From a checkpoint of a small transformer trained on Wikipedia: a variant of Adam for these matrices, 8844 steps.
Each number is 128 + 32 x the weight over its row's rms, rounded and kept within 0 to 255. Layers, rows and columns count from 0. Numbers have three digits each. The size before them is the row's rms in percent of the matrix's.

# down: layer 2 MLP down (transposed), 1344x512, rms 0.0228, rows 1015-1049, columns 256-383
# gate: layer 2 MLP gate, 1344x512, rms 0.0267, rows 1016-1050, columns 256-383
# up: layer 2 MLP up, 1344x512, rms 0.0252, rows 1016-1050, columns 256-383
down1015 089:189150149091145129113165109125109140167102143144183175138121137137119134153138111129111140148106131133158091116180078148094122111097118148108104131067123060099055102152099106171179097077144101095175121123123152120139105103119151160190137184121156159105157142137170046132030148140182153146111079143143160109116080116134127176086141136157092149110109086168148132051111156163126125071209
gate1016 081:124172129114069150167119150119117065096154081146158109127177149161117131145079162138191097202072108123149086095152115142116198101174129137116160121157063058141140154126124164105172139150112172171104150137135163122137173132081130151103184107167124114122147092096121092113039129174138130213123079080142086107144121144138179115124134111108094150143179128160101104129143144123120173165142
up1016 082:113141119129147072134107189096113159087173129160122122164130115116123122148116136153125186156125105145142096173111131193099110120141181081081154179071163116102169165152102123126096161160158168155108161140108079210107147087092073111083092104129070097151156164150107111074181116147121159172073150112171067115170100164093132196114171070095126138114148108095081083126149087110126143150133
down1016 077:136135122161118193140144071177089058132102056133094213182127136147131081148137145112147108106122159127108148130067143128172184107151122138177120097130135114128103183103106187142117093083098116085101122099134143135134095146153152163123088107160131143098127145177106157175094137109121124119126119147109143114118108073125093109041124190145102162153154147149161180116136123056135088189114
gate1017 087:110128071094095160102087159108148158111050141102074076094104112112161098211126139194147184168131126119095131170070126135158117138154161117068066126109126130119113072081113151130194076151152075131093142184151161072174183116141096178125107212101121134071149146119103105158095134125177129112071105101131138144115067105157144145132147125115136112147132116112153176114105084153120135151087
up1017 086:129109166110133132176192152118112160153105106144182106136160046076147115145186124109194143146132137130113168131149089137090112113090167091148094110150080118130089147094133108164119171092095122121112139112167112147144113107120137129108080137104137144118138084101145164161120121202179123111166125188094138127085195129110124140125099122184142129132133122102189114133146128105082151140154
down1017 087:062094118125098134117113098136173072046170143117086168135103154185124147074121111118110092109164116129167099111169120140137149110114092105140175170129119121082157193183166130145059132148100200158142117074118164165075146179134124145114175120111112157155146124178145139111112171100062108119117173145169106154150153154122161121106071126112112140159112120189118106133155178076180161200150
gate1018 095:160112129144134115187066074121129139152133163105127144155122159138131141179091050099213076095112128108156074123184181109198158178096110115133153124161126126161102119086117139158162114104086051118157092146152155100120129127181108105127092133138194141148135097033056087091165098121088105139163160128129145049146113091124128185096141173123214180115141130135155081155088175151160146124114
up1018 101:166067104111124096156087134094110137154161105121115105106169152061096133122135129190156069106151123141134104149141146166141081117114092163093082099202078102056139072078105178174141134099128089066085076101112104166091102121100091130137156124081085177082136091179109095128192098179130110127145186155112126100156150117076122150090172128068118149171164160075086112126114088152088097131075
down1018 101:152124089139126160182103126129110150146116131156120162109117105129127125096139126110179089118153132130205139142054167153175141175139119112111184116167172140147104102105073202127106109138109107124125096191064105143114125137177144117134123073135140138134111088112109143140158075176156123134193145085158141070098165109152103185094127168154177204141145185132164080129114153096106068114161
gate1019 090:104166116099167076108113163130136156119106100111126135129135122098102118173108136127109152150067136213131095057197122104126141150102146117092113092179122154154159143077110078139107133110160102156143125148178070180149161079155100110078131100121129095100077142118095093145166135165123076131181131182134092143179133122111129142120177139169119182126167131172101100099099122113143105126147
up1019 085:124138155121109117163158175154135171130097109125154150138141170127081104130140144058117148137126179113162095113210132091105114102046133070091094045131107129110141072090102097138102142132129121090117089120082116153104161106162105093162120095119052121166141177140164137173131108138127099171113111063175093078221125180094168143194131117149127202150112077157075149182175140167084117129120
down1019 092:178150115143124126141152173165140122126108139100115145122089137132112103150133089091089135128133130155144156109185118144139127097057155053149114106111138107124130170065148152101000096174164187128144130143113117135144153110147120140124119154147105121080137122124144166168132137122193102178126094085113118117115098139130138079152162126137058155117095097120128120142129144171091122144164
gate1020 100:079154145074083160160107109158123112129090169176193119150133121154089082133111175140159090170162088081121096139064152149111088077164140153115112141116208128141111088102146138085132130125116068085165072113124175145163098088140146152178138101171092177120115085130124113130184115131164178088138154162109073157131188094113139096065171147127137100090127110146155102128121090119158157134106
up1020 113:140063070122195099102138161090161115201129105137150143193148144085113172151084103117160096154168185134160135071116131102192175130086096164149190157191069094073196181133130111164146188155153119165077108192126148107154139122153137091122146115155107139194148097126155138099119110192133123146134173056050132107099121178156133156133087174114137133148114095139106116153124112153145123090160
down1020 111:110164138083052151151124121151161112148131168208159131134135146148076105101133159145164113157134074073151091152087161161117096069114155162116110155119179142139122123129182141071102128117118074111150079119152178152162082088144116185156129106158107146151113081163136116147184105155145170095129153167109057149130191129082152093070145151138162096111164092178142128098138085104185126147097
gate1021 107:146163151133140116158095093160147134167154166164115112149145078117124149175128133086161061117116136120103128140168102115135131150170066157110107208152124134112134130139134102110103147127054148137119151131149121097145067077110104142122197129188121149129093149167159153143126085133146083191155090049163124116197111164111060111130144129094124113186152148122138116166166132104099094086154
up1021 111:157099070103108148124159110168071123177152059145144103076121208157112083117138112123078172127143097165107117138122116161081161128125149050130104158170111057220102089152157112118199073163143110123137140159073156123105182111190120118116149157098149194093162156100115117177071103137133119105151146133084142089059119067133107144132059167190135092173162136075127118153141107123095156108095
down1021 114:172054108117109146129134128140149070081083130122108165126163111164114098109148113133112112124120091148120122163131176139143160120154067138109062122138036093147131093130122126131216081138180104099105098110114118139108145073146130119141185142078156216130169104098164111146132118166136130176155153217120085056110099138138038136108103162177146191143139144158097140146101102158142100174125
gate1022 119:128119137146130137136123129138132064092105131092138095096070159137165109131140094093099142062144182123133151141180102134173143139134190121142129157168103165096077151089167158100103109083081182107117096142132166108119154099076133092133034137097149118173172096126126130179139144118097201131133103161157109118106153100166192128048151156137099104092118100139187124097092128051149113179133
up1022 108:121149027112098106211151095127142070122074160092076111102084145137090099133136169147082083116151111135152136181101124107079152150162146100190167125111170112118117134152120188107108128149129153159124164129126081131110135166143187096165162117117118060218148085147091135133099138077136127113074076142082141069088130149159154170128137172146153126109145138151109094221150158154104130126138
down1022 113:107100195119167183055123119153148181134152078174159152151149086093122179112128117139139157162076150086102116100166161153124113109094106177082086145117114136164133124102117081184121163109129091112150102105100193154153094121145080169128104126158134169096084150106163133116158141136133134137148177099163102189132106080092117094126140115091105157157125130099133163043129126163137134117134
gate1023 077:087188073126110147155109190129099138198166081124155121139108119160106128111169139164117120123147155107169099092116129093074055116106111138135150147116156192102130183143113188112207172172100136126163118161155138139153160166097105159090113102136163179139151069102155058135103172172142110158122046092185106163169114132116114125158146110184144235172147143110082112123093168186117175114180
up1023 066:144148048158087151100118094146100155108124132090145097132079151167146074114195096139081115111151143079081098138129166163121151065114153143087127145112149140121082141103077150176162116167155169096107096166133171100107177148061123136088086090110153132087132171074125119140121105184136103167117142157114137154067121094167143093154163151158136170134067148109129093110111118143074154153116
down1023 069:148137110139111108104126061103140153052070154127130180160151151119147068136102077103135126145116116087077141148088145131079177099144121152100116144127144074116115139132129075164090102117154145166113138092128140070161135128112136112144113145120119069108076174120121169116180131105119148138085205169094125105057084123138134091103114126151138153066081108139139121106114080074100115175160
gate1024 085:098104036133144108084082142151158141147118111099050141140083080082193131125076121191137166122088156072127109134139129093172148110141083084100119093119103097126080109094112130110125145159114123103085072158138166092149139193113152110163154111140091155172164119112173107082115188155059138156151161087117107112092142131091070133120123083114108128122120133101121120111147164124119106134087
up1024 075:140092085106134140105084127174092099084107095096090128138074079127156096104178110138189166096120162124105122135177112159144157126175093113139066112159111164077106092128137107119110125101163133139180132116122119134080158175128085123162107097153117107088123167160163132155162126174149066167119174075185127164066119114147153133104174093091092130088145068119136152072136109150109129208126
down1024 076:163123162071104145133162107131093153088131107185175135111123152191101138140180109101184136146141078179197139097106134176115114115190150154116102091138152173067142098165142059143117096095149129116156135104173132142099119087128079151128099108127169118095099120103125085150071065142147103156122112159147118161182130149199160122133124110169154074099113087205200182118138099144140151080166
gate1025 079:113128154146146160135057109151104146130143166169112132188164101096124202167122157134168066201059142082094114066171176073148112167116149172086111128176129136086160157112161132115159121154135069120120181099128109097179110155142111109114175117127145118096115124081105177149092132153116086161139160133104089139115174135060134139140101153086128180080103169148120121085152161165104176118118
up1025 078:122109120122113183148100168099143151079153151116067140128144156113083179081146196112184133166109127129135123136141109148061201119116123145161122158092160150136143123168157157098120119139112131083139148122132192097149134118144092097049106105182119095130074098075128173133097141148090081127150176131160146177101143111144193124132072144115145165098154144054089114133077161128110187094112
down1025 077:093166112120117138173152155113146152091151133104115163076133170146140047094113142163133164129159132189220061131105106169109112108128102083131107129158167114129116142082125101133120082102127178073124027163121119174100118081154096133114117168120106108091111143161046105168124050152130146120154144165161171124142115162204133139037151115167133147104190137161152097113112161087127091159137
gate1026 097:113124131135133113158050150123104129144116158109072136087086118151188133096113139099153138124162120166127108131164168128144065120129171108078178088141136158119111141102077135164095122130134067068145130116115123147122122153127143120123168145175089088150081066097091152145157101143114098049195131124101041087176144134094146095135111107132150151099189148154105118165095201124170109127139
up1026 101:073125093097150112104161133158115149180179108151155132105237153060039147112102104176103069189135124113164088103134143076129141113143094136126069136112129137131198136133098135095168155129142119147092145150200123112151139113191142122113126156143134135091153203153101076121079135116127133143091161116145100130137159160142084204146121173156132127115121161125098126143152094166100100099160
down1026 106:090110086114128115125097152129098121175129164094079179055175136120161156075107147141140095152149069109139059157133161141118063124108157118147159083107121170142156147131054131154177121100118046096132137144140095108093086106154136115101149196183070105120103106106095139113131110189139112098097121124075032077159151153085121130122105102128128152087184157170081106135084185107180066116123
gate1027 080:082147066141109154098143113185170119152120094167085125123142123122104172106145148112084110125125103116184115122146169083173113108124074180120090127114112158131149104187109139157117131112138139148135166060139146082146088087089195110109173136168110161119153200134121073151086146183095179072142099102142115130085178140123154136116146091149140141118151146172127154109161089207119142164114
up1027 077:116180099141162168091145163087172090133151128069163151162137113133147152155167160200142131150163149140138100102128071058117106122138127162135160150136185116114131159123190215067083128124140137107190094179078078115105091080115146137112190080133089169156163119149079177111143125211115108137142161146114128125118065114146116162162136226124224083206157146149179128120132159172130164104127
down1027 080:114150149097136153091094145121123116122155158049143166149130080125128166104106135136145146155131097104101111135106127035108088141120146137121149122110147149154113128145166173127113083108133136146114100162120110064160111072154123109138158130104099132179177134123062130105115148206099162172138172126078113104129101114129131136150092196178195045173122147183147112099072207134088156065128
gate1028 076:104126159181114158151181153143128116138114124183090116143148122154116124104099115157154119157114103134123114089099123086108110152160104135160131183145182177158100168120148171140166116163176143151103104138140104151092136118141115118064177108174140153124157120142110108068135219151107071110072205138098144155074147132092130126171129137164177153054147148148078147112140155140190098104096
up1028 067:096116094170147103107143178135155110151151095086164168069163102080126145154086098102100122158116145156061137105079129154085120181118084111133091135114126095119142172160140128086153153117105151093089065114087114057144070119112118129044090100083141140146092158132132135121074093153100188062115136130153122108154092162124086122114080118083181153103128131111144062164101152130086144099124
down1028 071:078116171189184106142146159168132111110121113115097183172139087092124160138124157129152151175112136091110127142065191101101105174175106111122120121109150120156162117096172148134131141120150142125079099106111072103129090126091116115070157100135167071141136140108134070115123114128132162092106117116133119145157120117123096120154110116139156133060172147132121094139149126171180129051116
gate1029 091:176142139175162154084113070154152138123146129123131147168094126107157159094115135096127112110105121131173081189119162145155116112138153080118114109120151144137164115117189165122143136112147171137138054148146145175108119112101146165183149190181131138087155085132128108135147098151189139174101104162131122163154131133150139174096164125133112173089147145102079153163071121068119137089177
up1029 087:136117114172138189103192148186130152120089140085131134127086217124134166051111173168108172138137109170118152144141065092124126092127152143115133089096181150185092083112179138088114100162079161120145117134134085126136146111109185167190116148107123125130211123117130178175122138104177174166069097068195184120104154126124126185080145087147138167123154117093079193109116121081147158158123
down1029 089:120138143093067102181097206121110106155125142177127068121191089136142132160128118200145145106147141065085152049104144097109123149077104175175096157112121118135088153109069096141158117100128104116142199106151130092126167108132123094097100041081125104167062162160115156151099162116084093098138132134141150084084114097131143092149106106120111096142098137133168101084207142156174110188097
gate1030 089:122131167120096185066119153154085078196152122101184041102159113071166105136167116114156083146146134128124148166073146098106108181122082178141111150032164128050106141085161148131131099161114135141075111192145163115142183122148107074164142127162168097188101115109087149107081175092151196173140120097163077079147159126109131123114146168197168109131128150094137146153168097138113115133121
up1030 093:152124132172189074151152103104130102179190116113147149141147146109120142104132130118108084144115095126085108163161128210126077057093131163075161107097140205094133086127110065150110167105104131135091075098082086097118128106091169108113100136088107088157109088117147117091159178205105152113152164153094075098150112095142058092174131102086046111109148118123096066106129098116108114102143
down1030 095:080118198126121169095135121145080105167147116092176056123126138112147069136152109185138139124052107155156169138101111110150131172117127185170139141064104140066121192133199159133146082140074117137107132171146149142109181082130140131122151128153084123214122074086119115119123154103159162184103112112144101124128133167132146150090170137191135064135133157099139168120160109174151148156085
gate1031 106:147106089115149130091177114143077093192130162180142081154072119159130097101073117163146071102171116147150168041133131096124144105109151146136158123145208110107076145122124086140099142172105142159084131092170150127149095130217137153207117160113120155120137135075140102106097117151119173132169088094175147089123110129133114179131065079150139160157088161133122087122157131148068135106162
up1031 110:171107087127124148102166111165111068144110172153170074141069136123104102065185102134163091074225129119065133085157075139095138136125142090104139114134185085096066095135157153141137087150092151135128162117156098128150100142217150160201100160102188093128116111019178172127110180123085179138168088102161139106127112154153139147136087099111099114104108106135109118123100083091129115165140
down1031 106:121156103110063155135093107127126123083087098070145158116161149129157119117211080127063159070165166110063110189127142189133084110168096096095069094104097177126108106144164172078108097101150152107114142136104116168146158141061194116097142137119165111143122110137203177144157175099135150155118181157115092128175145150116142140143124159052106094089153078119141151119093102088185111172132
gate1032 086:092184093163144172169148093146177117177095085162098195119098073170118152155105142134143088106108102171172100109070123122175132122177126124120125151131114130122134127147083129058091096158173139093141085190143100111117048092139105128099195159189131151131133065175070136120181079230156111101137074105102114111187036166088050093123190078134122125067127108130088177103097163135102071086115
up1032 076:072106107069145128118115143164156111110158096122107128098111171109128152098101150020114199131133125121150114131094151131133083111055142146143127136165127177147060115163139101167115162089105075143166161109127103122152085158138137142147129143107070103108142173076143114106127160063095073126164138185084107196107133092141144136104092070097113168097137163197152104091144110173105188158161
down1032 079:111181113098178137120152091160193099136133088125051144108089139134134181125110141055133126098114061133207106143075113136189124084111131122134118150138099129145062102156098129107128149141165134082132127122133056092113017120168132158103165164140066124124135117119129147107151110107101068126110098135104129153143094153090099109110156031101151148072088136186083140048129121208097149132114
gate1033 109:112126156117114164118161085155203154145118134135120106102069130171163090042162104121126146111130155089183160184163163118125053092124131169090153159109120173173138116117120162123134152133089123157128074124073146131161119140083057094132174114169133103140128126145112104124137196169136124113130090081074083074145116139167113106129079129211116153163129152155101142127172168168130102138149
up1033 136:148161143106060164128129099177148109092140153066157104137083130161163096083196113145134155098144127045082140144187133160120130147121184100110114103141155147111074148121109126086134078075046174131158100152088163119171158124106086111139134149125122080135102087128084139145128187101101122156114103108137100141112114140168164077093089173174138117077085098185152108124120123080102073232128
down1033 123:163164121143156105169076124135123095117106111087159137163167086107114137227117152157111101155103086146056100090099106171157208182131161096129127111148130085083097164152151079116101101112142162111122174123179155107118137131188154135134126165101093122130100096118129148113144096098103135159106166185164155213117155092110123096138169108072155071093107095152182099132088105053128164131106
gate1034 118:180124088108066123075067128102134135176097119073146057129118134142137109141120119063088140110145192110142134106114098074152138195137144076120166105154074125076043168089167148169132168073128129101092109101092140131140157055122140063115099153124122075157116119142165135125127115173154174118181094161147113197147165102180140135130129122069098162084117112192179099105081136092109128082094
up1034 119:075136099148118159132121129123142109222147082111112105138133091127145083188119081109069091088140180107114144088093091052101155174131119155088142087115101115153089200101113146176136100128103133113102096157111169164157150067123109103117091152196125106159111124104172083133162123137118098114114137148085116155138155092122122131204161120075130102135111104131164111085099137113065156088144
down1034 093:128088174101199125149180125180097106044170149159134198106115157113122187109109166146148123118125105139093119160139133219135084069131103132147166144145170140152209113143118118066134129199117129116165158121098092127106091144149170166139147104075136169125146116133095174154088149106162107126114154118115141052127120139115126128091121127181146099163158122137086187175152126165181108224126
gate1035 094:083176107111171113144075105127166171124106134146153169143142095141135153173150144082118109081132150089170079122152158104165124105082120167121137107125138159141102181153103119123086160120135108194132116146106108140099077175101107110138176092186132103148117128165119106106112137143176159124169140079107106146107077103134129120106158140131120188143104151102092132074138068165119126100166
up1035 089:077160064085143162108110107119135121137109139138155124101096052082176125156103125192146101064173149077140109181099073122152103187071137124150124143095121121138119151091129144129132135069054138130147115151144116113175143153145151148139103113149172095152095133073094152157101152103129126120161112080162107122137076168135143139131139143100168098132082100140077123046097083146126178113164
down1035 091:134112051138103163122099128115099087121112132135152092080101057070171116135114095213123122119110136114091157165105102142137118171103134091086120161144100124133165120144168121164153099080045168086175124126152161113160175132120120138154092127116158082175109150056099145134087147155067107126087091117132192116157135154132144129143083126118191093138093110161120075117070133116123169155149
gate1036 127:121152139114119198060072131173161124178145078099068068176092120134128063134142111083081099159181121106125166120087122131129170127086189078134199129170162164091065169078155186103091097103115173067116106155039137151125177090162116090116077114151157115132133053146120100149131106133092136119147088107157130175116196110140173091112147124098080121099130102129156116100122076092131105094073
up1036 117:124105171155108130181129175163062101111097136156147176161145107142125156119124160149196162154091131095119125124132117185137083112081134118129075147109107143166133118115149078111101152155137149214131172071146148134073132151120161088138140161059137193115128149152055164103152116065150107162103161142158125101104134112155128103123145131136118141126138149089095168152202115126143120179131
down1036 098:158126155110139173077107094125154162144147112106077072145091153127138059122156130081136109127132123124153149113145159051139181133127162107115176113122127121094074127137098144187138118051117125074108059167138101132197131119145086160142093115168135089155112114120168075141116138163105140106155070120138146182104170136138120123097116099103098127136144113169171112080072109124133122070100
gate1037 095:160137131082084151123113157211174134095153115130144085141093176126160110083160164061147163087137088110108158157155117160155109084147154085131121086117079108098064132147140125126107114086119128130196126134139105090116145135089099151183087148109117069073139107132131086159048167104108129133104115067183127190113091125108138081100118160099150118174130125090121104120156177130142096182122
up1037 098:106061111120145125108154156115079081146139132103120141157134048141147071145127105105206188129190204144144155121130070150136160117176115117123142133243115083156162112154220126159149121147091148073153135090105159128111175111117137065140140124108110131128112142114164166121221137136130125084127144152088148171082163110129208150099168117138098120143111130187126112068098047143114163116129
down1037 101:124153129142119150128111106120158156113126144166116127131136203119102172128134134148073080151064030094137078148089155105096115138094164138160086166040151179103113126114036140068125129075143087155078138159120091146144063113152130188120111110178168143134141104131097116102030084129132103187132104131161105087141078133118057120157081141130145152135160144101149125191139204118154096122161
gate1038 092:170095076136192108130084098121164186132123142115122145161100121127087086126095132106140136107128120121144050116129151108136109130102108124140156184133121084119171132115145140076117130128137170138131113164194090099092056112118147152148134118143135137166154109121130128074143120119081114102124114108075089141084092167147110115150124193144144176116084124148091155101149127188150126095154
up1038 091:165115099114185106092087096149156172079099138111110102138065072128138058066136125138149065085134120092163102150131150119128142128126138120083163117122127129124123079105136145081142107082086215103167134155175110149096104154137134145164135151113110140153111115132106124156119099108076138123130114061154135095089097141161133095157088173096130101133145130166096152122128112155138143130140
down1038 093:092149152129109148071111099141121117144100121117120071097120058114185130107145130132152077128204112120149158185102111128101189131097171121125148065119132139102078133110095169157091119106100185117135137128109141150155156106135122120094088121106091117100058113117096120167109091125086177139107121059188163121113131087160117153107107122115090092132185091120130074156125107109056151144150
gate1039 089:110191109082140110169117155100138121136165125226139103129117155188070113147119150136133122155159135112146089118162194146122148116125124158095132116172169169169107102089106124132069177111109144171143104128162197100123105141080120100132177101182105137122071188114111180132117153121096184148157065096139158122118139112176149128143119149084103109076182117139165162081092177179148155172168
up1039 084:103135114101153179074093161156149122158168163121123168100078104143119088163113158179124074087114147177146090171144089080137145108149142143167080160165085148210124119123156125123170161110090166086121160148161234121144118133133132112132147187133128121128098158130131145182100103122092143173153116119148192143140181102080128152112126146111125063069157080183194149149124152145149099210128
down1039 087:096104118129118180040080095190085124136141162043112173092139094086103120130135104146155096094093173141181149111098088050115133145134196119165081154104098119143137117141115162122179119088093155107120174139065142108138148124165142111147167137136111113153150121134127092138122129175124157113112152112126123189179144151068097143137142156165082125161142114156146119165142136114117109161140
gate1040 081:097080091146135149104143141125108110103122144098128102155111112165157150091166146171166114103146174087108117141143121137112157167117176115137155138176082143086095123076147135140095106122082131114138104176091175147113156091103147145114085159110146135125118110093120184158114080172144144149112105073126098140095203088126171135128117183126062109171102124202097116107153112054129110137139
up1040 090:118025153153149148155159145063132133115102132074117144164091158163113168124155145152069145127178200147152094123114154117144157150114158155109182145067142086134156163066113092133099090102079135204131124122135123104112070065164110091162103183072091131101136132098191124147161100102171135114156130095098090114139109078088109117098126172092104152092214217170131111130164111108158170171141
down1040 091:148173074099103123111124123163135112139131153144126093140128072089149089098131097132213077082084096111074133142106106141100116104144114134166084161132106163103075090141168132103149159184144107073102121140105172198153161181092177153085174106173138119121107114152068163126094120138112126134064138153139129127138187214187156137197138071166160099175044064084107140115104156135092087067108
gate1041 089:137149159107089061120145053090097144162044209098151115080153151094110166147072161120068129120180124089133125139101140144124139074090142168126099080140113147144102134131107057102096128122091125078049115067126134165175074112091171178138183089149115077110127101073180071137143069121121102174106135110114118148187177108112065097090125161063160130077108108145179065160158118115114112129116
up1041 096:128166111086129163141152154127116170135075127097193129108090072179150121109180122155184128113159115135107125155094095164085124170135105162151145139105176079099131147119122190154082105109108199099088135208098100126185132108116095151131099157118188083176100112156118181204108061153147105161123060132144113130107126131142165128128125132148142112116081137165179113080081128180119136120099
down1041 098:118069111138137167129089137153159122112143049165083133149115125125114116134144098128098123146056083168115164063184125106144088122140096126093183126110077145163153086175149154168178180177117108159175099112167130144076123106177126088108113150107111204183130168151103124077145167117155179110129142153148134103119100136159122150193125122108076115118177144104123204144123095121142143116153
gate1042 098:131206152125079142109119114205119117150105117119166044106168117144123097128143136084184135097102153091103155141136119169101215139118167089122119174138107090144088164176111155150144100072110173092117102132172175177131158149131129178138095144129152139119141082115133169161060122126111139102088114093150123128069152078131206100121112127136101112084149086079187144116116139133132090208143
up1042 099:180165123122093100093176088102153126130046115161136118076174075104143119119148103128133119146133103155162173122203168108144133114118128159106110164165095121132103166131165192078116149183077148126135104218175100119059149117167039087135138119122140174147147142036141130125132103115136105140134107178088104160124132155094103125129168142166144156177116107123127098108099112143136138143119
down1042 106:104115134125175136171091134152103145127217127100127138188114176186125125154137137132124143098161133110128070133052089160097137144125112084169122142116145122100144082119120058191163095027132096157161142067135147146185106142113200161138128145094136094109107143180085118075107157138116132122133159086158159101128148066120180098105085085094128091111163132144132156152165138087145121094149
gate1043 098:202122114116065186091095108126150078099112159110127127144145096165137131105097150112145149140094087142155104152106124177101194202131180120144116140184189087130113144105105115127100078122159101111179170130114131136133135132147124059166130112099118146096088085143116148112117095109113089095116077108088134158100142074088148122153111116193122043176179145147188099133167128105128148140108
up1043 103:128117156094166087145148151094131188135172100116100100124102158155169132148130127117151063157115121183123132132152146118121076102125111129100201140112108181093166163127133131167120157166173098122112071115129147091146117124117096226123139102162153105116137108117096069148078113154161100176160111121153124125216124120188152074111092088115146178117131108166168121123113112094113156131128
down1043 103:162139127133105184114113078156106092095128127121118169145134083143092140100069139118136179148126121111147088114124081126119202165132181142143102127116192066142103115135105127108150104135120133126139175132110121156124139140172145020154114155062095143133142126151152150078174074103106145094073130135121136125096137115118101160149170148137150046138157111108140143129118129145136117063114
gate1044 112:141094143107158124124135183157074144151088138154094101173182111135161056086122055111123117105208133128140102139073116145181141128136099078137159120220107121129097118079137081174131164129118136098097084122139154073137101114098154158152108149060109118177193123057102099124148108143127129138174099150108143104131157141112120119088118102143101127138116104161135123093105135103135115117100
up1044 106:101086124138115098055120174129147106205170164151096149150115103179104122114107194106054118113142193123120068059097171110119146109149157192107133101149167146110096235115143068093059159106149096175061146106097126111099092136156162089114173143139126110153100129147140152110172151175076152143205088163115129150137118091125165110107131078148163139109159120118169122112129167103090113104153
down1044 105:179128154159169149204111108146076143000108112076146085122178129128121111103127085122086158076144130176121143102159161143117096183100074111097185130172079104141115103107106111146186127144139165060175098159154094137180105089068126182121116126079089135132195155136134072177037120131192108155117123175088101141127145177146083143157107151113109120164141134126088173120068129143174156174107
gate1045 097:154167024141100102093122172156077093136074116145106150065113139171083114120084183132159110139164184078183135097136118123145142099107064122119109105150144130103088132116136122159138137103109099100114108159121126123116130142114146040125178141163162169149090145119156142085171169172101194136143061167120089149124196118115065102089123083158116154116149144126114083138173109113130123119157
up1045 092:118101137136146189187101052140201140120178155137099112186122125081155156135133105115149112178096133157135066121112122058154077148122148155122119137140122143158163173085100124152093111199115166158096151069176106168120075113164112140096111102149074106141148147137120120169122106107108096066119135129156150154156086121156182127139097110085210147142116117182140168152102146155079118135141
down1045 088:093173086185146128122125123134153133138075107143079106102117160136121118094090173127107117125103168135225122167141126059132160061090084156116089114118159159135087137176105128159147147142171117150097092127168113146167069160143128058109147085179131161103114194101143086136166153180095139106095108172099144118096151105149105053083105095140204152164114124127086086149139173165126122066165
gate1046 086:071144099123157174165143147111140139141171075135114143121084097129081142144082156126156100174067119164131096102110153079139069131102100152087127128100114171097149169106070046105117178138125129122110104146121091141167135178144104082132176113131105118140174096091142113082116100160114135116157130196128109121126188137138134103145158142184220173104153122129129107154088143152120134097190
up1046 089:080058111113115124161092161066116150119122186150075155125122138121124193104110091108107132110100071153178137180102116145159147142153160134105092114073175063102116132106114157089187102082150191151141136130123125121070129167223122168124154132162150133129114145189129106086075111087173160128103123104148116140148074125135127138180140028104072160141113154112164127131169126087160141120085
down1046 094:081119171081082180152099161079094140128124186166097156127107135126110210147099137100107134143089064197192155138061146133134114152137129120125124119083192070147128140097068128081176106081110204163166116134142148119102128162161136167130152180157121148191130113134164115137047070154177149129112109118148087134155081170101113130224149059131076153130117179080151128146138107100138174080125
gate1047 111:135108157141098136140136131137131099138132113033128118139070140147153113137150133073133068137183147104073155154105145135096089108100145103046127082123111174142052109140148176073122062058155171090188095121094173108082167121090141091133099145173142105147114124085131132132138114103103127150086100112114156149129106101136103095086127151134090130120091093152129134105148144103093147181177
up1047 107:066135127094147107193161078119137134128127056113102102093122118082168146123150085130124189106142142146147128146222059101170152103184191156072137189092128073147155153160139126165137131141099154075126176137079119130112139161052165145124115128115122155149101123143105089139104146125109146194138154173184077164149132087164148122169174127104099142095113136143121128155088111116101053112133
down1047 110:182159131140108132081112167136161144136123179163108117179122143158092124147061128122126099152126096139145116109037183164107119157043089102178114098150125180129132115081109117145094132123141101187122105107186131118148120121214087131136149102110138083098153142137142145136141103146144107050102150100106176074118142180100105125081086154166144104173169093129114104111157160139173195127125
gate1048 122:195170146086108154169150107091150135138104142130130183155113139120141168166056150123209126139087090111132103152168120118121099214130076116108155142163095091120112151145136139146137175166128110190134124189154141075096144137183073149116167075154125117099118108118148106100099187101114066131171144147090152148202148152138133115187131098151110158146125131124113178109095195151102196131146
up1048 123:095109099185174103136116107163082143110184106131129084103121106157091094097189111135086171152164138123116125102056146111184197124136152098183095100127180130140126117101093165105107077120131176087144122074093108159125130119124139100116102117127080170186158151114110150077147064159146188090071106106114126121104092154112140118124131126115136100150087107123128080123130093095147118107079
down1048 114:136152159117100124156134155110146154131147140168113183175129156128079163165065157122189150146070106144167109164161166151106110170143091116111107127148157111135171132124149137167119205150153117163140140150149115129143100140183085157126155140113127112111143103117107164106066177140111107119174170143065152143164113158137121099149148124136130180125182157138097130113102162159121209091181
gate1049 107:109132115088159111129145166080138146125135124060144086189155163100150164105147137082086126182138130116139134128110185062158076120130118160063129091082112101088123150151120125166184202100176115113135160126189173122131147136117109108168154100117120081112051111190145133174138167206104116166176139124130063140184096085171144093125144151196100205114111109160080119176174155148136119121123
up1049 120:106136183174109141111177107093142119117083106074143097125151103162154128061175123053151104150196174112122164127120121139156089206120123135131123096155129194109113170095125159103131140119108168135103115068140155108122131105157146112131122172117114071153104141166106114125144201122134165176135112139097122089125142070122136098162130117172108166081150084105177124125109175092094093145117
down1049 117:121124180177100123117120083121137103123067101165141159059147107158141113103152122132163107149164109088111157119117166194156121208115121130097134157157169154132098150063130175087076100143079177165079094107081142143087142104128151138151119197166142133134167131144136138082095128159141140124063157112113161084146108147120118141148132140103168074158165108119201132066084159082087139126096
gate1050 098:143153081090135115094120096150152042117160081131160117113103075090153123129084077162138096142117199118157024141101175075133149177103154108104108126103152140151096127161061094111113150121161098135165084070102100175173128127152145119150168096164134042130121168100163108127126184111095134170120118142135081163155149139104098152173099127144067157158139150162143096158103125167117117118144
up1050 099:077184086098075146125170108119121093126141090082101134129084159089097138113068066116081056096175119129157123179133101166073144074074174135129126174136121128142164135091176117132147065150083117118165070080154129140203115157220148147138173161174091061097154082148149176151109159047126093123083112109121125089137159145138115120139094109097119171141084147113146124159091126091045132132131